config.yaml
n_layer: 9
d_model: 224
n_head: 4
n_kv_head: 4
head_dim: 64
d_mlp: 896
vocab_size: 8192
activation: "squared_relu"
norm: "rmsnorm"
norm_place: "pre"
norm_eps: 1e-05
positions: "rope"
rope_base: 499000.0
rope_fraction: 0.5
qk_norm: true
attn_scale: 0.17
bias: "none"
tie_embeddings: true
parallel_block: false
extras: ["some layers without positions", "value residuals", "learned residual scales", "capped logits"]
init: "normal"
init_std_qkv: 0.043
init_std_o: 0.0
init_std_up: 0.043
init_std_down: 0.0
init_mimetic: 0.5
optimizer: "muon_variant"
lr: 0.0121
lr_mult_down: 3.0
beta1: 0.9
lr_head: 0.011
grad_clip: 0.5
warmup_steps: 0
schedule: "wsd"
decay_fraction: 0.86
decay_shape: "linear"
final_lr_fraction: 0.0
batch_tokens: 65536
seq_len: 512
doc_mask: true
train_tokens: 301100000
steps: 4595
dataset: "wikipedia_en"
Each number is 128 + 32 x the weight over its row's rms, rounded and kept within 0 to 255. Layers, rows and columns count from 0. The size above them is the row's rms in percent of the matrix's.

# layer 4 MLP up, 896x224, rms 0.132, rows 851-895, columns 96-127
size [ 98 115  96 107  93 103  89  97  94 107 102 120  97 104  87 101 107 105  94 103 100 104 100 100 100  99  99  95  86 111 107  98  96  79  97 114 100  94 103  95 113 107 103  87  96]
[[168 119  97  85 140 114 133 177 126 159  72 182 122 191 144 155 128 163  81 123 149  69 112 108 115  96 192 119 151 109 156 176]
 [103  89 140 103  79  95 119 186 136 135 149  96 109 189 129 111 148 169 107 156 123 157 132 129 101 126 110 116 159  65 118 138]
 [157 139 142 166 117 136 183 152 110 160 119 114 110 129 162 131 133 138 139 148 112 165 178 151  91 140  93 111 181 132 167 111]
 [148 108 127 107 124 143 161 136 118 120 116 114 115 161 109 179 182  77  93  92 163 113 123 101 138  96 106 167 120  80 158 120]
 [186 153  95 137 157  95 137  95 116 145 160 117 143 114 154 125 119 140  90 174  88 162 152 125  75  92 196 204 101 175 155 128]
 [ 97 166 115 102 162  95 140 177  93 115 126 146 164 123 151 113 155 126 132 139  79 144 169 199 153 135 112 119 170 147 159  81]
 [144 134 108  80 141 131 107 139 101 123 116 125 164 141  76 160 115 147 131 120 172 115 144  70 196 133 165 162  65 117 143  84]
 [152  97 189 115 119 101 153 220  86 129 107  84 168  89 134  80 149  97 127 137 158 142 146 160 120 110 151 140 111 110 145  64]
 [197 188 135 128 165 141  85 147 126  98 144 162 158 102  99  76 104 154 170 129 109 130 143 127 145 167 117 182  98  98 117 183]
 [118 170 131  68 137 129 131 123 100 145 137 143 101 171 134 165  95 132 150 192  81 127 186 123 147  87  94 174 127  56 167 109]
 [137 135 166 131 106  93 142 131 130 145 166 128 147 148  89 119 131  98 120 137 192 154 112 138 148 178  96 124 187 104  78 130]
 [144 126  76 155  80 127 110  98  91 131 107  75 143 170  85 173 100 100 121  61  59 150  64  67 108 139 149 152 127 126 139  44]
 [118 130 123 150 122  77 193  80 161 128  80 119 135 151 171 148 129 164 129 168 128 127 144 141 127 117 166 150  53 132 145 178]
 [165 115 191 141  97 117 132 124  60 120  67 124 178 134 108 117 142 153 129  82 131 128  54 112 130  88 124 120 141  99 180 163]
 [190 150 103  86 109 194 128 158 165 149 119 122 175 121 169 119 114 175 103 112 118 117  99  39 109 139 109 117 104  91 141 147]
 [140 137 101 101 110  74 143 137  65 111 132 141 102 131 167 124  62 154 146 134 126 120 116  72 154 134 133 138 142 121  95 155]
 [102  69 144 141 188 126 100  88 143 148 138 135 200  72 115 168 143 116  76 118 111  87 130 131 137  93 108 147 104 100  97 115]
 [118 100 136  67 142 111 205 111 167 117 104 134 100  59 155 155 128 147 100 144 126 112 148 137 165 118  57  83 114 140 125 121]
 [132 103 163 156 100 126 110 159 191 101 127 154 168 148 106 164 137 165 152 136 125 101 123  88 150 105 155 115 167 133 125 175]
 [186 144 132 115 151 155 143 140 172  93 162 133 127 135 158 170  92 114 113 100 120 147 143 135 118 135 118 136 110 101  51 187]
 [ 73 120 132 183 140 128  74 105  98 147  93 141 175 165 136 116  97  92 133 126 140 104 111 161  80 146 183 130 172 183 178 147]
 [123  96 183 113 145 181  60 142  98 105 114 101 140  84 118 143 117  71 160 137 182 165 195 152 145 129 135 119 126 150 144 155]
 [119 102 109 131 100 136 126 117 141 152 167  96 130 143 130  94 133 119 153 115 113 109 124  95 154 137 152 128 171 126 161 152]
 [148  68 140 115 158 118  98 175 171 127 195  88  72  91 156 106  98 177 170 117 157 120 145 166 158 109  91 141 146 107 168 132]
 [153 102 130 124 112 141 157 116 143 131 112 182 158 115 101 115  78 167 176 185 119  80 150 150 137 119 109 167 122 188 136 118]
 [131 126 123 207 163 130  91 122 100 143 116 133 121 100 169 107 113 167 128 165 125 172 146 122 144 120  94 106 140 115 160 129]
 [137 136 132 103 125 131 127 179 145 119 108 116 144 161  92 158 136  95 128  91 153 181  90 135 126 148 103 145 119 111 123 113]
 [142 132 134 111 105 135  83  96 165 128  70  74 101 131 114 113 128 171 111 127 113 131 109 139 115 145 182 151 122 185  87 105]
 [120 125 155  57 159 161 138  87 147 114 106 122 146 109 117  84  60 145 144 124 146 118 137  82 113 206 148 220 160 106 164 163]
 [112  85 178 164 144  89 131  96 111  80 149 140 141 164 138  89 133 160  83 127 174  86 133  95  81 147 139 118 121 107 146  99]
 [115 144 124 161 128 116 113 132 117  83 130 161 132 143 122  96 137 116  92 131 157 154 165 158  94 123  57 163  95  83 104 138]
 [118 161 130 171 120  71 113 180 135  72 153 181 188 173 145  84 142  73 126 149  93 117  49  97 136 146 121 103 117 127 160 186]
 [157  98 123 133  73 120  98 139 102  93 118 193  85 112 142 115 163 118 119 123 188 116 135 151  90 114 116 136 180 135 116 101]
 [149 101 126 129  99 133 134 126 196 181 135 118 103  78 107 128 168  87 121 173 131  80 124 110 170 165 160 128 127 149 173 127]
 [150 106 132 173 157 161 134 206 138 112 119 136 144 146 159 152 133 139 126 173 184 189 120  57 132 137 154 130 116  91  84  93]
 [106 167 116 162 143  17 177 107 119 147 130 128 155 118  76 136 179 204 141  79 148  70 151  78 140 134 183 128 126  76 157 129]
 [ 87  63 104 139  78 136 123 116 121 122 126 122 179 135  82 133 154 142 112 138  72 138 114  61 156  85  68  83 194  96 124 102]
 [111  88 148 109  77 111  90 101 156 134 195 147  93 104 146 143 133  94  30  94 112 119 183 144 145 147 128 158  76 131 142 162]
 [135 136  82 149 136 148  96 167 119 142 142  86 151 119 157 134 106 109  66 132 138 138 139 127 125  82 121 123  81 127 162 154]
 [142 143 119 121 127  97 160 118 169 101 163 128  81  65 126 160 123 101 108  91 162 166 156 100 163 127 112 117 130 161 165 143]
 [155 119 141 102 135 107 102 105  97 122 170  95 152 142 130 126 105  85 130  94  81 143 167 137 101  70 144 168 122 202 160 138]
 [141 159 176 135 121 140  93  55  95 103  96  25 152 188 239 116  63 145  92 168 102  96 170 153 123 144 145 147 112 119 108 132]
 [134 172  93 131  67 124  52 135 107 142 137 153 143 137 105 132 144 185  65 144 134 174 109 112 128 179 128 150  82 141 139  82]
 [ 85 197 119 132 132 128 144  85 169 157 134 127 145 143 159 105 114 121 131 155  79 116 123  59 123 146 117 146 128 118 134 136]
 [ 88 111 136 106 100 155 107 136 117  99 146 152 115 105 148 138  69 161 134 199 225 164 145 128 144 148  86 151 158 172 158 139]]
# layer 4 MLP down (transposed), 896x224, rms 0.0917, rows 851-895, columns 96-127
size [ 93 115  99 100 101  99  95 100  97  93  97 108  78 100 103  91 117  99 105  95 111  93 102  97  91  94 100  88 107 103 121  93  94 116 100  94 125  92 108 111 107 101  92 101  89]
[[155 132 134 161 110 144 119 143 102 174 133 151 108 135  73  99 119  74 179 154 154 131 113  55 117 189 120 116 163 152 148 159]
 [ 80  87 104 127 128 132 149 161  85 105 128 147 127 172 106  80 176 133 134 101 144 158 145 164 162 153 132 122 136  69 144  66]
 [107 129 101 165 133  93 110 175  98 105 140  76 102 113  72 100 134 119 181 163 138 137 117 112 111 113 140 131 142  78 150 185]
 [105 133 133 138 156 126 146 122 133 149  81 131  92 178 119 103 155 149 156 126 166  85 147 137 126 125 151  64 107 114 194  89]
 [ 99 127 118  97 124 147  74 157 171  97 116 117 153 106 142  85 192 134  39  82  90 181 146 111 133  74 107 104 123 122 143  89]
 [102 108 183 146 124 148 191 142  79 216  90 121 146  95 167 102 149 120  97 151 154 113 179 122 147 148  72 189 145 120 167 105]
 [135 141 127  88 125 168  86  93 116 125  97  87 119 133 105  63 153 129 122 128 166 168 129 123 110 148 111 159 120 136 144 107]
 [100 108 126  98 117 126 108 135 121 117 126 162 110 100 204 160 121 109 154 118 157 198 119 106 127 148  76 160  57  64 178 133]
 [110 117 137 101 124 117 163  76 128  60 144  91 103 164 103 102 163 135 132 168 165  94 128 113 114 110 126 152  76 174  75 123]
 [173 146 180  62 154 174 170 161 139 120 133 112  67 161 102 159 132 162 153 110  98 147 147 138 152 196 144 150  82 128  97 100]
 [142 115 159 129 111 105 129 125  95 130 155 175 129 149 106 175 173 161 126 126 158  83 118 167 150 139 131 144 139 135 111 163]
 [124 114 166  93 162 151 137 112 115 122  94 115 152 151  56 193 106 122 150 190 170 130 154 117 117 122 144 150 103 171 114 126]
 [115  70 152 148 195 149  90 124  78 152 161 109 158 105 139 107 120  98 132  87 199 218 115 192  86 139 151 164 135 127 140 130]
 [177 120  85 113 129 137  78  72 151  96  68 111 137 149  64 169 110  98 123 152 131 155 146  65 105 193 129 112 144 104 178 150]
 [ 94 120 131 146 118 139 104  93 161  72  91 161 131 139  89 122 187 130 113  52  90 120 131 118 121 160 169 129 103 144 138  48]
 [136 162 122 119 120  83 154 133 138 104 137 134 120 196 152 159 184 140 135  89 205 119 139 151 122  75 162 127 131 144  94  94]
 [135 150 129 200 175 174 144 109 128 141 104 156 140  55  98 144  89 125  85 148 158 114 125 160  60 152 161  64 170 193 144 164]
 [107 133 116 115 103 111 103 180 137 140  83 125 148 120 157 143  84 150 108 107 172 148 136 147 104 158 133  57 105 136 181 114]
 [ 99  73 111 132 143 140 110 130  86 103 119 188  96 132 113 179 147 153 124 171 130 172 159 122 139  68  92  62 100 160 104 190]
 [121 112 128 130  85  89  87 139 138  65 106 108 106 135 171 162 180 127 127 125 106 152 159 114  79 145 164 115  76 166 139 145]
 [155 172 100  98 110 134 148 137  87 130 129 129  99 126  90 132 116  91 117 171 121 101 149 151 116 100 156 106 180 144 127 152]
 [165 154 133 168 132 203 137 100 122 146  58 117 129 131 127  64 208 127  93 153 173 128 103  90 131 105 127  86 137 110 148 116]
 [134 145 129 109 106 155  99  68 178  68 113 122 123 163 100 109 135 157 104 111 133  85 142 136 139 155  81  92 159 176 136 156]
 [123 130 126 112 110 100 112 145 122 157 203 135 144  94 114 188  98 110 173 122 178 104 119  71 161 103 145 118 197 151 153  64]
 [155  99 155 167 128 114  77 129 130  88 132 143 106 122 112 153 206 144 151 176 170 153 119 176 114 110  73 143 105 138 148 127]
 [150 141 161 134 166  76 118  90 128 160 119 153 188 120 108 105 135  77 176 180  65 151 159 118 132 137 196 155 112 166 168 128]
 [116 111 168  84 159 186 156 142 210  84 115 131 179 118 131  74 128 107  97 211 119 111 117 106 126 107 117 109 150  99 103 131]
 [ 98 109 144 117 137  56 123 155 127 112 114 187 119 106 106 148 114 139 158 100 130 164 107 130 118  87  78  95  90  78 153 163]
 [187 126 154 181 176 116  83 132 134  44  76 137 122 149 117  97 156  63 205 127  84 116  95 126  89 159 126 125 173 130 138  93]
 [109 114  93 175 139 126 107 149 139 109 118 120  93 107 133 112 104 113 116 161 133 111 136 165 147 133 130  57 128 135  70  96]
 [148  88 166 137 148 131 168 141 146  31 137 133 151 101 157  45 150  44 140 115 150 147  80 159 152 128 171  95 110 131  97 174]
 [119 144 156  99  50 106 119 150 108 130 150 132  98 140  74 141 160 135 119 136 122 185  92 167 187 134 117 117 107  94 138 158]
 [151 122 107 152 126 119 131 156 121 161 100 110 108 102 163 126 157 108 100 119 119 174  97 172  98 129 187 177 184  89  55 188]
 [122 114 148 192 117 140  99 189 135 132 131 117 127  60 106 106  86 138 157 135 145  88 107  73 133 123 118  74  80 111  90 140]
 [122 145 128 115 116  82 146 116 191 106 117  94 150 143 162 113 134 152 148 103 123 110 146 159 151 116 124 169  95  86  90 133]
 [126 149 125 168 181 119 109  91  97 137 176 164 143  94 101  77 147 110 140  75 119 175 129 112 162  97 129 134 127 170 132 114]
 [103 102 212 102  78 127 153  88 127 118 155 131 110  68 157 131  90  59 136 116 165  70 119 158 118 138 151  99 191 184 103 124]
 [145 137 156 148 175  94 145 104 148 191 134 130 184 116  80 152 186 174 111 163  93  88  95 155 105 149  99 138 109 118 144 189]
 [115 117 185 168 172 128 140 133 139 122 183 129 123 147 137 133  93 132 152 118 112 115 148 124 130  95 186  66 121 134  79  64]
 [161 120 179 104 142 171 100 123 113 124  92  83 106 112 126  92 119 165 121 143 153  93  79 118 121 146 103 124 160 149  91  97]
 [170  86 173 139  70 148 163 136 149 122  94  44 120 103  86 123 124 116 146 121  65 119 125 127 140 114 176 176 225 143 129 118]
 [125 126  88 143 124 122 111  90 148 138 126 165 179 156 101 168 144 100 124 171 128  93 109 153 158 161 125 103 121 150 144 128]
 [119 104 102 141 135 120 132 163 146  42 119 134 127 111 122  98 171 114 134  51 124 160 146 145  42 163 143 158 137 119 118 159]
 [168 159 123 159  56 176  98  67 102 106 113 109  66 110 109 150 159 133 159 128 163 131 118 102 167  99 116 167 189 128  33 165]
 [135 186  53 100 129 130 126 131 107  93 135 141  92 119 162 183 174 118 144 171 170  40 105 115 167 116 100 104 146  80 101 160]]